Weights of a small transformer language model.
Size: 12 layers, width 96, 4 heads of 32, MLP 384 GELU, vocabulary 512.
Architecture: learned positions, no biases in attention or MLP.
Training: a variant of Muon for these matrices, 7667 steps.
Each number is 200 + 20 x the weight over its row's rms, rounded and kept within 0 to 999. Layers, rows and columns count from 0. The size before them is the row's rms in percent of the matrix's.

# layer 4 attention query, 128x96, rms 0.0578, rows 0-31, columns 0-95
099,234,208,197,177,217,175,216,226,233,192,199,185,202,195,221,203,223,212,183,173,206,178,193,185,202,215,165,143,187,236,210,219,224,226,232,174,191,210,168,200,212,215,192,194,228,220,182,184,199,209,197,178,210,166,173,171,197,210,213,220,181,195,240,174,166,234,188,208,188,229,172,208,184,196,203,237,192,212,195,218,208,195,174,191,200,194,182,194,182,210,176,222,223,195,218,224
093,185,187,223,203,238,206,225,191,193,196,249,208,183,201,184,181,181,184,194,198,244,208,186,263,209,198,205,232,232,236,208,189,230,182,197,196,227,213,199,174,168,222,180,190,205,214,184,193,176,205,194,164,205,190,166,198,155,215,219,189,220,227,181,192,209,211,189,188,186,165,202,196,191,212,213,217,203,211,182,196,188,217,210,185,210,174,200,180,179,206,223,177,178,233,216,215
109,208,207,194,193,186,197,208,230,196,203,206,166,173,231,184,200,226,195,221,217,198,180,157,193,199,205,178,193,161,221,207,198,184,178,186,212,222,145,218,180,200,224,193,211,162,189,176,199,196,205,192,221,224,239,200,205,185,211,213,189,203,197,218,225,169,188,211,162,226,237,184,205,198,194,228,191,168,178,186,197,239,192,225,183,165,197,197,227,182,197,213,214,235,231,208,200
090,182,190,198,210,202,236,188,211,199,161,193,256,178,193,179,222,221,221,199,183,201,189,191,182,174,214,182,197,192,198,210,221,191,199,237,193,184,197,202,206,197,208,198,186,220,181,194,179,189,171,199,194,205,196,227,193,205,241,197,193,175,217,240,196,226,224,212,142,181,213,232,173,193,196,196,226,214,218,224,204,179,194,168,190,179,231,204,190,204,168,234,155,215,203,226,209
095,204,193,181,180,197,227,218,167,222,207,200,224,179,194,213,197,216,241,194,186,197,222,202,170,193,195,241,206,203,204,211,223,184,240,165,183,181,173,203,174,185,164,244,234,257,195,216,226,193,158,184,196,220,158,211,190,177,194,187,200,195,201,207,194,210,206,210,185,207,204,170,174,214,184,224,202,179,200,198,212,221,201,180,200,187,243,185,205,192,213,184,190,193,200,203,227
107,223,204,162,214,222,180,181,191,207,176,205,183,207,198,185,164,179,173,234,164,171,183,174,184,202,187,210,197,200,194,189,203,207,184,213,177,210,219,211,228,196,184,186,198,192,243,205,196,212,195,188,199,232,193,213,196,211,228,248,234,187,199,205,217,195,158,266,196,206,219,173,167,181,201,191,177,194,222,205,223,197,194,190,195,205,222,173,188,208,191,208,217,200,214,248,211
094,207,196,179,176,230,188,172,197,234,212,206,165,206,199,194,198,220,199,184,199,185,175,247,215,197,195,229,221,211,225,212,179,207,169,178,210,199,205,178,178,212,207,225,206,206,159,178,236,195,236,185,206,157,197,218,222,203,176,228,201,162,199,201,188,212,247,212,223,231,220,226,183,190,221,184,186,196,196,200,185,184,211,210,218,185,197,197,191,171,206,186,152,191,188,205,229
112,214,199,165,215,178,196,249,177,219,223,197,154,218,203,195,234,195,173,191,194,192,206,160,206,184,228,165,210,174,207,201,195,199,167,209,194,206,229,212,204,182,207,211,218,225,206,193,216,229,169,225,179,179,216,181,196,229,211,158,202,212,187,182,191,218,184,229,204,188,184,199,208,231,213,204,197,229,230,226,186,211,183,176,192,235,188,186,168,182,225,216,175,200,187,179,200
101,201,190,199,217,162,214,211,233,226,205,195,210,195,238,208,193,203,188,212,207,216,233,142,224,201,169,236,198,209,186,203,229,186,210,213,176,230,180,192,194,230,166,198,220,211,194,196,202,176,224,201,231,191,161,215,221,188,223,198,201,195,175,196,184,171,191,204,187,211,158,157,241,184,213,204,166,216,203,187,197,217,201,196,202,207,197,158,209,218,189,192,171,208,212,200,180
108,232,208,168,237,178,184,160,218,198,192,185,219,268,183,196,216,196,202,213,197,226,206,209,205,188,206,196,223,169,206,182,215,206,200,175,208,234,188,202,206,173,187,194,199,186,159,181,157,212,170,172,185,207,179,231,214,234,212,239,197,214,224,193,164,179,215,206,205,208,177,192,197,226,195,190,215,221,208,199,224,219,230,181,219,188,213,191,194,189,200,178,199,179,195,217,198
106,212,219,229,199,228,160,182,167,207,166,195,177,227,214,212,209,211,185,197,221,187,184,228,222,192,212,219,189,202,155,223,215,202,225,178,188,216,234,210,207,200,193,195,178,236,187,165,221,225,187,208,214,221,197,188,195,185,215,191,215,234,185,190,170,216,192,193,217,215,184,198,207,187,176,188,185,206,201,211,188,173,180,232,200,200,242,181,222,224,161,195,212,175,172,164,225
108,200,215,203,206,167,168,205,195,193,219,203,198,171,209,225,195,162,243,212,199,166,178,217,234,217,240,180,182,225,207,186,193,200,187,190,176,188,210,215,244,253,171,208,195,209,195,164,208,215,194,202,211,176,222,193,205,198,198,219,196,184,208,180,219,216,189,212,187,227,220,172,160,207,176,218,186,225,173,206,205,219,213,199,183,215,206,166,180,166,221,187,173,194,219,192,213
106,209,209,231,218,213,188,204,220,182,187,161,190,149,151,181,194,205,188,209,221,170,207,161,200,231,172,220,199,179,197,196,225,217,189,184,219,199,215,205,229,222,195,220,207,184,197,173,199,174,224,223,169,230,186,214,179,243,214,202,192,200,211,197,174,225,221,228,211,202,177,218,178,199,183,191,211,223,200,184,192,219,190,204,211,230,159,238,198,194,200,188,186,177,228,197,194
098,203,212,221,202,219,172,165,220,223,208,178,181,207,198,202,197,214,212,194,209,224,172,219,224,197,206,188,199,227,200,204,171,176,188,213,209,212,171,183,197,190,182,194,215,201,212,221,242,189,192,180,228,179,201,185,163,223,226,198,178,195,208,198,241,198,205,194,188,201,215,203,163,179,211,210,181,222,205,228,223,231,184,207,174,200,224,198,185,204,196,174,225,231,217,164,125
114,210,196,206,216,169,201,178,189,199,200,190,162,173,199,171,216,187,213,196,169,199,217,222,218,191,211,187,224,197,191,202,190,183,181,177,236,160,170,244,231,212,219,242,212,206,176,195,189,200,205,178,229,189,189,198,223,179,202,183,202,242,195,189,189,166,223,184,212,188,207,217,174,177,215,221,242,214,218,190,209,188,225,193,218,205,188,166,197,197,180,231,236,221,183,226,201
108,193,154,209,188,180,190,175,197,190,171,188,200,208,223,172,155,237,170,209,227,203,197,195,179,187,209,177,193,235,192,185,187,185,196,201,210,219,247,209,203,240,212,211,192,206,215,181,192,184,202,222,207,210,209,207,209,225,208,211,216,196,190,199,186,189,187,192,196,223,241,179,211,182,177,243,201,175,210,164,201,208,237,178,232,206,244,218,188,179,219,216,197,177,206,200,166
097,200,245,197,147,236,188,203,243,235,177,186,173,219,190,196,179,210,198,181,215,194,210,193,203,169,197,235,192,216,215,196,199,224,197,227,191,222,206,245,228,168,211,231,177,174,197,205,181,176,179,219,209,187,202,182,205,195,234,178,176,198,199,199,194,213,235,179,178,198,188,219,198,252,196,202,192,226,192,173,223,196,180,179,200,180,202,212,192,178,186,215,206,185,198,194,200
092,205,214,214,210,193,211,220,201,194,224,206,231,196,215,195,218,197,184,221,153,197,200,183,174,227,201,179,186,179,200,180,176,189,208,202,216,203,225,172,200,226,202,228,160,202,176,199,181,197,224,223,182,188,184,196,187,184,190,186,230,202,200,203,179,247,192,192,215,246,188,184,189,208,180,216,198,188,220,197,265,191,211,211,193,176,185,231,214,212,174,164,199,212,176,175,154
112,219,177,198,218,186,187,178,206,178,193,177,209,185,172,211,206,197,184,192,210,165,238,238,211,188,191,212,226,192,243,157,213,214,215,214,191,211,188,216,196,234,178,182,206,197,196,210,220,168,190,226,192,207,207,190,203,199,221,175,198,175,162,199,194,216,204,201,169,181,206,217,166,155,220,195,207,189,215,213,213,185,189,235,236,229,221,196,193,178,181,179,243,201,213,191,238
103,174,203,205,198,231,214,200,167,198,181,157,172,208,199,185,218,212,192,221,239,231,209,170,183,241,177,190,201,229,219,167,207,211,167,195,161,213,227,177,237,196,165,211,223,198,179,209,209,200,206,205,186,212,190,163,210,220,176,204,219,208,211,223,234,215,204,177,210,205,193,216,179,193,229,207,220,158,203,217,211,212,204,208,222,174,181,177,201,204,196,202,164,201,185,181,201
118,218,197,235,159,192,185,189,178,209,201,177,171,220,163,221,200,173,217,183,213,219,205,181,212,206,200,182,187,209,207,159,206,197,186,174,218,177,185,218,195,220,189,195,192,199,207,199,243,229,211,192,203,208,208,220,232,165,175,185,235,220,216,193,211,197,209,188,169,240,192,230,219,226,208,165,190,201,195,216,210,202,168,159,209,229,205,201,204,224,154,191,213,224,187,207,216
099,181,156,227,168,203,215,208,182,218,193,207,189,181,204,194,211,166,192,184,200,198,186,174,193,204,170,215,205,202,215,197,164,176,202,236,216,199,149,223,179,195,180,220,191,220,207,214,185,244,193,231,221,232,197,214,187,197,215,234,211,230,196,168,201,226,190,188,218,236,191,255,183,200,204,190,212,198,179,180,169,188,198,184,230,179,191,192,198,188,204,200,241,192,206,189,206
104,213,182,230,218,219,180,167,173,228,217,214,180,200,234,186,191,157,227,227,209,226,199,184,198,169,174,240,227,209,222,179,168,193,184,211,193,195,197,182,232,187,201,220,204,191,218,211,209,213,166,219,218,182,204,218,168,178,190,166,211,208,167,198,220,168,189,215,214,202,214,181,185,214,206,222,219,197,182,198,208,194,182,206,206,236,206,235,205,191,157,179,184,210,194,231,204
104,182,180,184,194,215,208,162,191,172,209,237,206,214,237,211,209,193,228,229,221,195,199,223,186,197,210,194,198,168,233,188,206,131,217,214,207,159,190,166,214,190,195,228,185,205,192,209,227,193,207,190,199,245,170,188,219,194,204,189,211,223,229,200,179,216,186,199,195,211,186,168,215,181,208,203,188,240,212,195,206,196,222,221,233,212,177,187,182,186,211,201,212,179,180,172,186
106,184,224,200,159,180,145,227,215,187,210,197,197,208,236,215,206,179,182,175,192,215,188,186,173,201,205,197,204,229,201,199,200,239,196,192,217,198,177,188,203,174,218,189,181,189,170,219,217,186,216,222,209,246,226,199,186,202,240,192,211,223,176,199,194,206,170,196,199,210,208,194,202,160,234,232,197,210,176,197,214,174,203,228,193,191,230,187,200,180,214,208,176,203,191,241,160
106,188,180,190,177,220,194,197,185,226,226,207,190,163,195,184,240,164,190,195,171,225,231,176,197,181,222,239,160,190,187,175,214,223,175,178,204,202,193,217,174,236,229,242,173,190,182,172,194,210,179,203,209,193,225,216,216,195,216,202,206,209,198,208,221,201,173,202,199,190,238,187,181,192,180,177,185,203,208,214,224,214,211,198,167,202,224,233,228,201,208,199,193,201,196,159,222
099,228,198,192,174,196,210,202,206,199,213,206,178,160,236,228,186,194,189,202,211,198,182,211,210,205,190,211,220,219,141,223,217,197,208,201,210,199,214,184,226,194,248,206,206,180,218,192,197,175,227,180,193,189,161,222,205,229,206,192,175,184,190,238,230,200,211,214,202,219,220,190,152,203,218,198,182,194,194,215,166,172,201,156,221,187,207,206,202,207,194,148,209,185,233,187,195
100,220,211,214,212,157,229,183,198,208,229,187,222,210,181,194,211,191,220,237,214,226,207,170,178,221,187,216,195,166,219,207,208,224,175,233,199,202,199,229,203,227,185,198,193,191,202,198,244,182,180,224,226,178,214,174,163,186,208,192,221,210,213,231,163,202,204,203,185,180,233,216,176,214,192,193,206,187,179,195,173,207,231,161,206,204,170,160,189,191,209,172,217,187,178,210,200
098,203,210,192,227,171,207,228,167,224,202,207,209,217,165,180,211,206,187,182,235,202,172,235,191,185,169,230,191,196,220,216,248,193,209,219,211,203,203,188,223,221,217,209,186,166,202,185,227,186,205,202,223,207,191,165,245,227,188,204,187,198,236,184,177,207,187,173,192,196,212,174,200,192,169,226,169,191,186,187,230,211,232,195,169,187,166,212,176,180,183,211,201,211,222,203,195
097,174,166,195,236,222,191,201,204,216,222,201,199,206,203,220,199,212,221,177,198,223,206,196,231,189,233,175,194,201,198,233,218,215,215,199,186,228,236,179,242,199,186,208,185,175,190,233,195,213,215,185,189,185,160,239,201,165,200,193,183,197,177,199,170,178,201,240,175,191,183,213,183,170,213,226,195,212,166,161,203,226,209,214,196,172,207,201,192,213,204,218,212,184,204,164,173
095,210,173,181,197,210,207,178,194,185,217,199,211,173,208,214,187,208,206,184,220,180,178,204,155,197,223,178,220,214,180,196,202,199,216,185,227,213,228,211,185,185,202,183,171,208,232,198,210,191,194,179,224,199,206,216,177,179,201,241,176,220,205,226,224,201,209,194,233,220,185,226,210,169,189,215,249,234,230,184,216,210,195,159,203,192,211,198,191,186,211,156,154,163,169,194,204
108,191,186,249,182,185,175,181,208,198,234,181,209,194,191,179,195,199,177,214,188,184,186,180,198,179,191,214,226,203,213,199,226,152,191,186,180,154,209,217,209,205,211,223,184,197,221,216,229,184,203,211,187,201,213,197,209,208,195,203,153,233,215,243,210,225,204,229,207,238,192,187,247,199,182,189,225,175,187,222,196,206,181,165,161,170,194,195,178,212,221,195,215,200,215,202,208
# layer 4 attention key, 128x96, rms 0.0584, rows 0-31, columns 0-95
101,160,218,204,187,185,220,188,203,232,217,188,150,208,195,182,201,216,201,200,198,200,195,190,199,207,190,230,207,200,223,217,222,189,157,180,197,215,189,133,232,220,215,189,224,191,196,191,194,187,205,199,213,229,207,212,178,194,220,214,212,172,191,230,201,178,222,235,219,226,212,173,198,179,189,159,199,195,187,188,184,221,179,198,218,210,220,194,230,225,163,194,172,204,173,224,222
094,169,182,207,221,205,196,220,201,215,170,220,204,167,192,223,178,232,157,210,214,197,216,163,246,211,220,188,184,207,223,183,186,207,164,217,177,185,243,179,188,194,204,193,183,199,199,210,175,189,223,234,224,234,191,210,209,207,190,190,188,209,194,179,191,190,206,202,182,206,216,184,206,233,215,193,207,205,210,204,181,219,188,201,205,177,199,162,202,181,174,205,191,186,223,273,186
116,204,162,215,187,200,194,165,201,229,191,193,164,206,202,208,197,195,198,194,249,212,193,192,206,195,240,190,265,191,192,182,182,190,207,184,213,253,170,234,175,205,205,177,207,211,188,170,185,215,195,194,199,192,227,174,219,168,219,175,186,239,211,160,195,189,200,194,181,204,194,212,230,168,183,212,196,206,214,219,192,213,183,196,187,204,244,213,198,205,214,211,204,181,210,182,195
094,175,191,217,156,182,217,205,192,189,194,183,188,206,209,192,188,215,169,210,226,241,222,216,217,192,180,182,185,168,210,189,193,170,205,194,217,202,197,225,206,199,244,201,211,201,230,187,231,201,189,203,229,156,179,212,209,194,212,214,171,239,207,228,195,224,187,203,215,203,213,201,181,220,189,221,211,178,210,170,221,209,147,219,214,183,182,174,182,192,203,239,204,173,183,169,218
095,178,197,189,157,218,226,157,195,204,196,191,202,229,196,233,176,213,226,177,217,206,182,221,177,208,214,203,179,212,205,200,186,188,232,170,228,188,210,181,187,199,168,224,178,219,207,208,243,214,168,195,203,208,203,192,174,199,191,184,173,214,220,203,184,192,251,182,235,197,204,177,216,206,194,235,219,188,200,196,239,208,204,184,212,221,170,190,244,188,198,204,184,193,172,175,214
103,201,218,178,197,206,203,164,191,182,193,203,186,204,164,190,207,178,189,218,229,193,223,174,190,180,196,203,187,183,188,208,211,186,208,183,219,192,199,216,201,166,181,185,215,211,191,212,205,224,156,231,172,189,182,247,196,222,216,243,185,150,164,192,224,186,207,256,186,201,215,219,228,183,196,214,215,241,207,187,174,221,173,201,205,216,208,206,193,185,236,201,196,206,220,213,209
093,206,192,154,224,212,199,204,212,224,220,203,197,180,208,230,176,191,206,179,174,179,200,188,189,200,171,214,194,188,199,164,196,196,212,197,205,228,200,218,193,178,222,182,194,184,219,161,221,182,201,141,210,187,201,236,212,196,170,198,191,177,211,221,189,198,244,202,191,214,236,192,196,245,235,207,209,190,174,186,231,177,222,217,206,183,197,225,193,225,186,172,194,205,244,203,211
110,217,188,204,200,206,202,216,188,172,177,243,199,211,212,182,212,185,201,188,180,163,162,201,203,205,216,181,176,168,236,222,170,202,171,200,210,207,228,172,239,216,213,234,226,190,188,182,186,207,174,216,200,199,218,208,183,215,182,210,219,174,212,187,205,190,178,229,200,165,196,190,247,192,207,212,193,181,233,202,228,199,198,188,172,218,198,171,181,192,200,195,225,195,224,172,247
103,207,199,236,209,219,201,161,213,233,194,191,194,227,185,200,209,225,180,195,189,198,227,207,214,217,193,238,191,212,168,196,177,205,231,203,197,214,203,219,166,205,198,186,192,203,188,218,184,231,183,200,223,212,229,227,194,191,200,212,165,209,159,181,212,197,213,155,166,179,147,205,247,206,185,174,178,189,208,211,193,199,183,185,220,204,187,180,196,213,206,180,248,217,182,187,211
108,220,219,181,207,186,171,228,233,187,202,205,188,206,164,167,174,184,181,245,191,181,230,214,162,211,190,191,175,187,231,210,204,198,196,184,201,202,210,229,188,183,178,190,226,223,215,201,176,191,203,194,215,204,197,211,182,215,210,189,195,209,185,231,209,186,226,173,195,218,210,217,209,156,226,202,213,187,227,191,256,214,187,227,180,224,190,186,192,168,190,200,249,196,181,188,180
111,225,207,203,234,172,198,206,222,201,187,198,200,208,224,213,217,190,216,211,160,203,168,199,204,236,184,237,166,226,182,248,215,217,204,184,224,181,215,180,237,175,241,204,193,190,179,194,195,169,178,215,170,189,200,157,210,224,209,204,178,184,194,181,206,209,224,173,208,194,208,220,184,193,205,201,193,205,200,182,213,141,199,217,205,199,191,183,213,211,237,211,193,202,185,203,166
106,194,183,219,185,227,168,206,209,230,209,189,182,204,209,225,207,177,216,197,170,187,181,180,236,200,199,190,209,200,179,199,199,188,191,195,176,213,201,231,206,203,202,249,203,191,198,176,209,183,169,209,200,187,244,233,181,213,204,198,216,172,194,203,220,168,213,262,179,191,192,179,200,219,215,218,193,208,153,170,205,225,188,199,209,195,187,232,229,188,209,201,173,218,220,184,154
117,218,182,196,184,205,205,193,201,182,181,172,233,169,186,177,209,194,151,201,186,182,204,163,203,177,236,215,205,204,179,222,222,195,201,183,219,222,180,232,190,247,226,211,176,193,224,199,190,160,195,204,205,205,180,246,190,211,232,192,235,169,198,184,207,210,184,195,170,203,211,219,212,218,176,218,246,193,221,175,196,224,189,208,212,186,210,209,204,197,179,164,222,201,198,204,216
104,203,202,211,166,185,182,198,181,215,178,181,200,215,204,204,177,172,236,213,198,177,218,208,233,235,190,201,188,231,168,178,199,214,231,201,190,193,191,202,209,225,174,190,222,217,203,177,200,216,189,195,172,190,203,191,235,182,214,174,198,180,219,202,229,225,186,217,210,198,212,181,182,178,229,200,187,272,166,237,195,203,167,189,191,201,213,170,193,235,206,172,213,181,222,200,195
113,201,200,194,195,176,163,207,195,218,211,176,188,189,175,208,222,204,224,195,174,226,209,209,162,178,225,149,218,175,184,178,189,205,199,227,190,206,180,202,233,187,222,231,195,202,205,168,189,175,203,197,206,204,207,203,175,215,199,193,184,201,237,202,206,219,226,167,226,203,230,193,215,164,243,169,202,197,211,189,192,166,180,208,210,210,215,202,189,174,228,241,198,217,201,244,213
110,188,200,199,187,194,195,188,173,161,187,184,186,192,199,200,189,209,190,219,237,210,190,160,209,220,188,237,231,198,176,209,200,186,204,177,172,181,224,204,197,181,206,206,158,228,213,200,195,186,205,199,205,256,217,178,221,190,197,218,192,168,195,228,233,205,236,184,225,171,245,222,192,170,215,186,165,177,200,175,196,234,223,200,210,208,216,215,184,215,226,199,196,208,189,174,208
101,241,221,222,200,223,183,204,194,205,181,183,217,182,198,186,187,172,193,207,236,208,178,200,216,220,167,234,201,187,180,215,202,213,203,215,230,224,235,186,223,209,209,178,189,208,226,205,180,175,191,230,225,157,208,190,170,196,184,177,175,215,206,248,214,191,187,182,198,204,206,159,198,169,192,185,227,215,237,191,185,203,230,194,201,179,230,181,198,188,170,174,196,174,212,209,186
096,229,217,198,171,195,209,235,227,206,193,179,197,176,191,191,218,225,200,189,218,174,207,190,185,216,204,167,195,183,179,205,240,219,201,226,214,210,169,180,204,188,215,218,181,176,203,216,206,217,195,210,181,242,159,226,208,209,201,197,187,197,218,216,174,186,161,205,197,169,178,228,203,169,193,179,183,157,184,233,203,213,206,244,224,209,202,245,222,210,187,191,183,210,177,197,184
112,196,210,209,214,202,230,184,189,176,175,211,218,188,199,216,201,203,220,196,180,203,198,196,204,174,213,209,205,189,160,218,190,213,221,208,210,202,186,230,211,165,202,225,189,194,142,234,187,185,238,198,226,199,218,179,189,199,227,210,220,200,204,208,182,182,191,199,221,209,246,196,155,199,224,237,194,209,174,189,169,185,155,185,247,205,219,184,178,194,184,175,227,179,182,204,205
109,212,215,207,219,224,201,203,171,216,204,200,221,227,190,188,195,231,206,207,201,201,189,186,215,257,193,166,206,168,184,202,196,181,205,186,211,182,190,169,217,217,220,169,196,165,219,199,192,201,256,180,157,213,184,223,196,214,190,193,197,198,218,178,197,207,224,208,184,183,187,173,168,237,184,221,198,213,189,212,229,214,232,211,218,228,175,208,156,171,210,191,166,203,205,206,192
120,245,197,218,187,206,213,182,222,203,199,202,191,218,212,203,201,149,207,169,151,235,192,180,167,207,196,177,219,222,200,165,217,190,189,217,209,163,199,179,201,193,211,207,208,189,178,183,216,202,247,205,187,178,216,155,166,203,198,222,190,199,209,217,219,201,201,194,194,225,183,228,215,231,200,181,216,209,195,214,218,190,209,222,225,200,191,164,201,195,223,151,208,188,203,232,191
108,184,195,171,188,198,216,201,176,215,190,193,200,196,183,224,223,153,170,184,249,198,189,227,196,204,175,163,224,224,204,181,180,217,185,214,190,188,214,214,206,217,205,209,169,222,230,233,201,216,188,213,195,216,209,155,174,203,201,217,197,172,242,179,179,247,210,193,216,209,219,232,186,200,197,195,210,194,180,222,197,169,227,202,203,201,188,172,173,183,208,206,231,198,169,211,212
104,227,191,190,208,207,213,216,166,219,237,212,201,226,205,201,152,198,220,192,208,216,203,200,183,181,178,194,193,188,205,205,192,187,220,250,167,191,201,204,201,209,209,219,211,235,195,203,190,200,186,224,169,196,199,236,185,203,208,184,161,173,178,218,182,228,203,180,216,188,186,230,232,223,217,219,174,190,146,211,178,208,214,190,195,208,207,187,176,180,215,193,182,149,193,215,232
101,163,195,186,204,187,214,174,202,201,199,232,194,171,228,242,223,210,237,226,214,159,183,196,186,220,222,164,174,198,170,211,201,178,205,235,175,164,210,214,222,205,181,192,191,180,194,195,195,221,203,200,193,217,148,231,173,157,192,198,211,215,212,207,213,192,206,182,178,224,184,217,187,176,217,199,180,208,222,188,223,164,209,211,220,233,192,221,220,201,218,202,206,199,196,193,208
107,192,250,220,217,199,193,201,209,202,192,202,225,173,174,192,165,186,210,179,201,200,199,214,189,214,202,186,206,166,179,195,218,204,189,226,182,241,210,194,199,212,205,165,201,200,175,178,156,175,185,229,221,231,172,209,247,158,185,211,171,181,211,210,196,242,196,220,208,187,211,197,206,208,193,218,175,230,207,230,184,203,186,218,191,181,169,206,194,203,227,239,179,205,203,220,181
109,234,205,181,168,207,185,192,182,236,204,177,177,188,205,207,230,208,186,170,197,235,209,175,226,206,228,188,187,183,182,183,211,186,229,241,243,207,200,205,202,210,188,218,198,205,180,190,192,194,182,222,201,186,207,157,194,187,208,176,212,187,184,200,170,162,192,196,225,187,244,239,216,231,212,186,210,180,200,212,229,229,205,166,164,225,214,218,205,195,213,191,194,198,187,171,203
100,212,182,179,188,206,157,192,219,194,196,174,197,181,182,193,186,218,221,189,233,191,217,205,201,176,190,229,198,209,215,238,209,173,236,238,204,218,217,209,181,175,201,215,207,169,230,215,182,205,202,190,177,175,211,214,206,162,207,180,174,172,197,214,204,213,204,241,180,258,197,178,176,206,182,190,191,173,175,190,189,204,197,192,215,190,215,195,183,222,204,193,182,239,234,208,234
099,214,207,197,200,207,191,210,224,183,230,178,203,235,181,175,226,190,194,219,215,251,222,215,164,204,200,203,223,201,176,188,160,195,179,199,193,218,229,193,228,237,210,214,211,163,185,188,197,204,210,234,188,218,218,200,200,173,201,213,232,204,232,180,204,184,201,213,184,172,214,178,205,175,201,203,213,207,163,199,231,208,219,191,223,202,150,200,193,191,166,174,189,164,181,187,190
096,211,192,182,241,164,189,197,211,214,195,202,206,145,210,209,197,172,192,243,215,176,209,212,195,216,212,233,233,191,182,184,198,176,174,197,216,203,178,212,192,230,197,230,195,175,168,200,200,193,234,222,201,204,202,201,219,195,240,193,195,203,199,233,236,189,202,186,202,173,198,167,195,178,189,183,200,207,182,164,236,214,204,197,176,201,175,240,193,206,205,181,158,205,229,210,206
095,217,170,212,219,227,207,202,170,205,182,156,198,178,211,166,182,207,232,204,174,204,194,197,212,230,185,190,164,217,201,211,206,199,192,221,193,219,195,209,158,193,202,193,149,204,236,198,190,232,162,190,200,174,210,230,205,199,209,190,229,238,216,210,181,170,204,196,194,197,189,206,201,200,204,195,203,188,198,215,188,246,182,189,209,225,204,185,203,228,215,253,243,181,203,191,197
092,205,204,176,200,226,193,211,193,202,213,200,149,212,155,221,193,209,240,221,215,195,182,203,194,199,228,201,190,229,226,184,194,199,230,167,200,200,240,206,213,207,211,204,162,213,246,200,236,204,193,181,216,195,179,167,230,173,169,199,234,160,217,200,227,191,176,173,233,223,197,213,187,190,193,195,205,209,210,198,204,183,191,195,202,168,165,210,207,196,190,202,176,208,173,221,205
106,177,194,211,183,172,176,199,176,186,200,187,196,213,187,159,183,186,207,209,248,216,202,177,208,177,212,176,217,224,169,204,229,216,208,183,191,222,199,235,229,212,237,240,188,217,201,193,193,211,236,184,198,220,189,194,211,208,188,199,198,186,183,218,210,155,212,192,222,219,155,227,204,211,181,217,212,207,204,192,228,190,216,161,168,190,188,180,190,231,209,174,197,165,226,214,203
# layer 4 attention value, 128x96, rms 0.0582, rows 0-4, columns 0-95
110,189,185,199,220,163,228,169,207,205,200,199,226,210,193,176,208,214,199,172,191,195,193,201,214,213,233,183,190,198,212,192,154,193,182,181,223,187,182,206,235,196,248,160,221,189,180,213,162,238,188,217,228,177,209,184,176,180,220,242,198,200,196,207,175,171,225,222,173,204,207,184,226,214,195,208,184,245,215,191,218,208,179,186,231,161,194,191,212,203,187,209,191,201,198,211,213
091,240,218,204,166,206,183,191,216,234,170,235,178,176,201,172,197,220,224,209,200,184,200,166,206,208,180,209,175,198,215,191,204,199,188,187,176,212,204,237,213,191,189,207,193,216,200,174,198,219,204,211,194,237,192,214,154,186,202,213,180,217,256,238,159,200,183,226,205,197,182,237,165,160,190,221,219,204,199,188,195,197,179,225,226,204,182,178,197,191,195,206,197,217,194,209,213
110,193,191,221,198,188,191,193,184,213,210,245,194,202,197,229,197,181,192,227,210,235,190,180,184,196,168,204,221,229,224,161,195,191,188,224,176,221,193,166,172,179,199,207,184,209,236,204,207,166,217,199,213,201,187,203,206,197,226,171,193,176,218,203,196,199,194,248,196,228,200,164,213,182,224,193,197,237,239,222,214,195,193,189,200,218,217,227,156,198,228,221,194,187,163,172,208
102,220,235,209,193,186,245,224,187,208,186,163,208,225,204,213,188,175,196,189,188,145,222,211,225,198,180,183,226,217,223,202,224,146,222,193,197,201,178,187,189,188,229,205,189,202,220,211,210,162,212,185,193,218,205,227,193,222,190,205,185,232,217,194,193,203,184,198,209,196,209,223,188,189,249,172,167,199,196,167,215,186,209,220,209,205,200,207,189,182,201,168,235,228,193,189,174
116,213,200,221,211,186,167,174,183,165,203,230,221,211,202,208,203,199,143,212,259,200,213,208,225,181,174,202,217,207,205,192,191,197,222,205,220,194,202,179,206,172,183,179,212,187,217,193,201,170,200,199,198,184,210,207,191,171,169,181,181,187,207,200,203,201,228,221,221,223,174,198,199,206,187,248,218,190,167,223,246,185,177,225,219,190,203,177,232,169,186,237,212,200,198,195,206
# layer 4 attention output (transposed), 128x96, rms 0.0719, rows 0-3, columns 0-95
102,191,210,200,163,211,190,217,167,201,212,180,184,221,182,201,236,213,189,192,214,206,231,172,219,199,161,232,201,196,189,213,242,177,219,190,196,206,178,185,174,202,184,222,152,209,225,220,221,197,247,209,212,180,176,217,228,188,219,200,196,196,208,154,194,221,179,220,238,196,190,224,168,206,211,172,211,212,176,210,188,183,233,187,197,213,193,188,191,207,219,174,207,212,185,198,227
095,189,189,186,227,201,192,203,193,219,218,210,218,226,198,206,236,192,228,198,185,192,183,247,205,209,203,255,181,217,194,214,252,180,191,179,208,183,213,181,199,165,223,202,209,197,191,214,183,188,184,183,168,177,207,162,195,191,209,217,180,217,168,208,200,174,226,191,217,208,211,190,205,172,192,160,220,192,198,205,179,222,186,165,165,222,175,205,215,199,159,203,221,186,225,180,208
107,210,167,196,199,200,210,227,235,215,204,181,197,185,200,181,200,210,189,174,186,161,181,190,212,167,196,198,217,225,184,204,215,235,190,168,217,181,173,247,225,211,258,213,195,171,187,211,171,202,184,214,218,208,234,187,174,185,197,178,186,238,174,235,209,205,190,175,194,224,201,225,205,203,185,205,184,195,190,207,203,175,213,194,208,218,171,241,222,185,188,201,219,205,214,230,189
095,203,173,166,209,204,200,189,233,183,189,218,213,177,211,205,179,184,172,214,214,225,211,195,204,214,194,205,199,200,197,221,147,223,209,179,203,249,191,193,203,225,184,185,238,201,195,176,220,234,213,188,204,188,202,162,195,218,224,222,202,169,179,191,213,190,202,175,225,211,220,194,183,238,174,166,235,190,230,209,195,215,193,180,226,217,196,230,208,170,201,218,164,169,189,205,186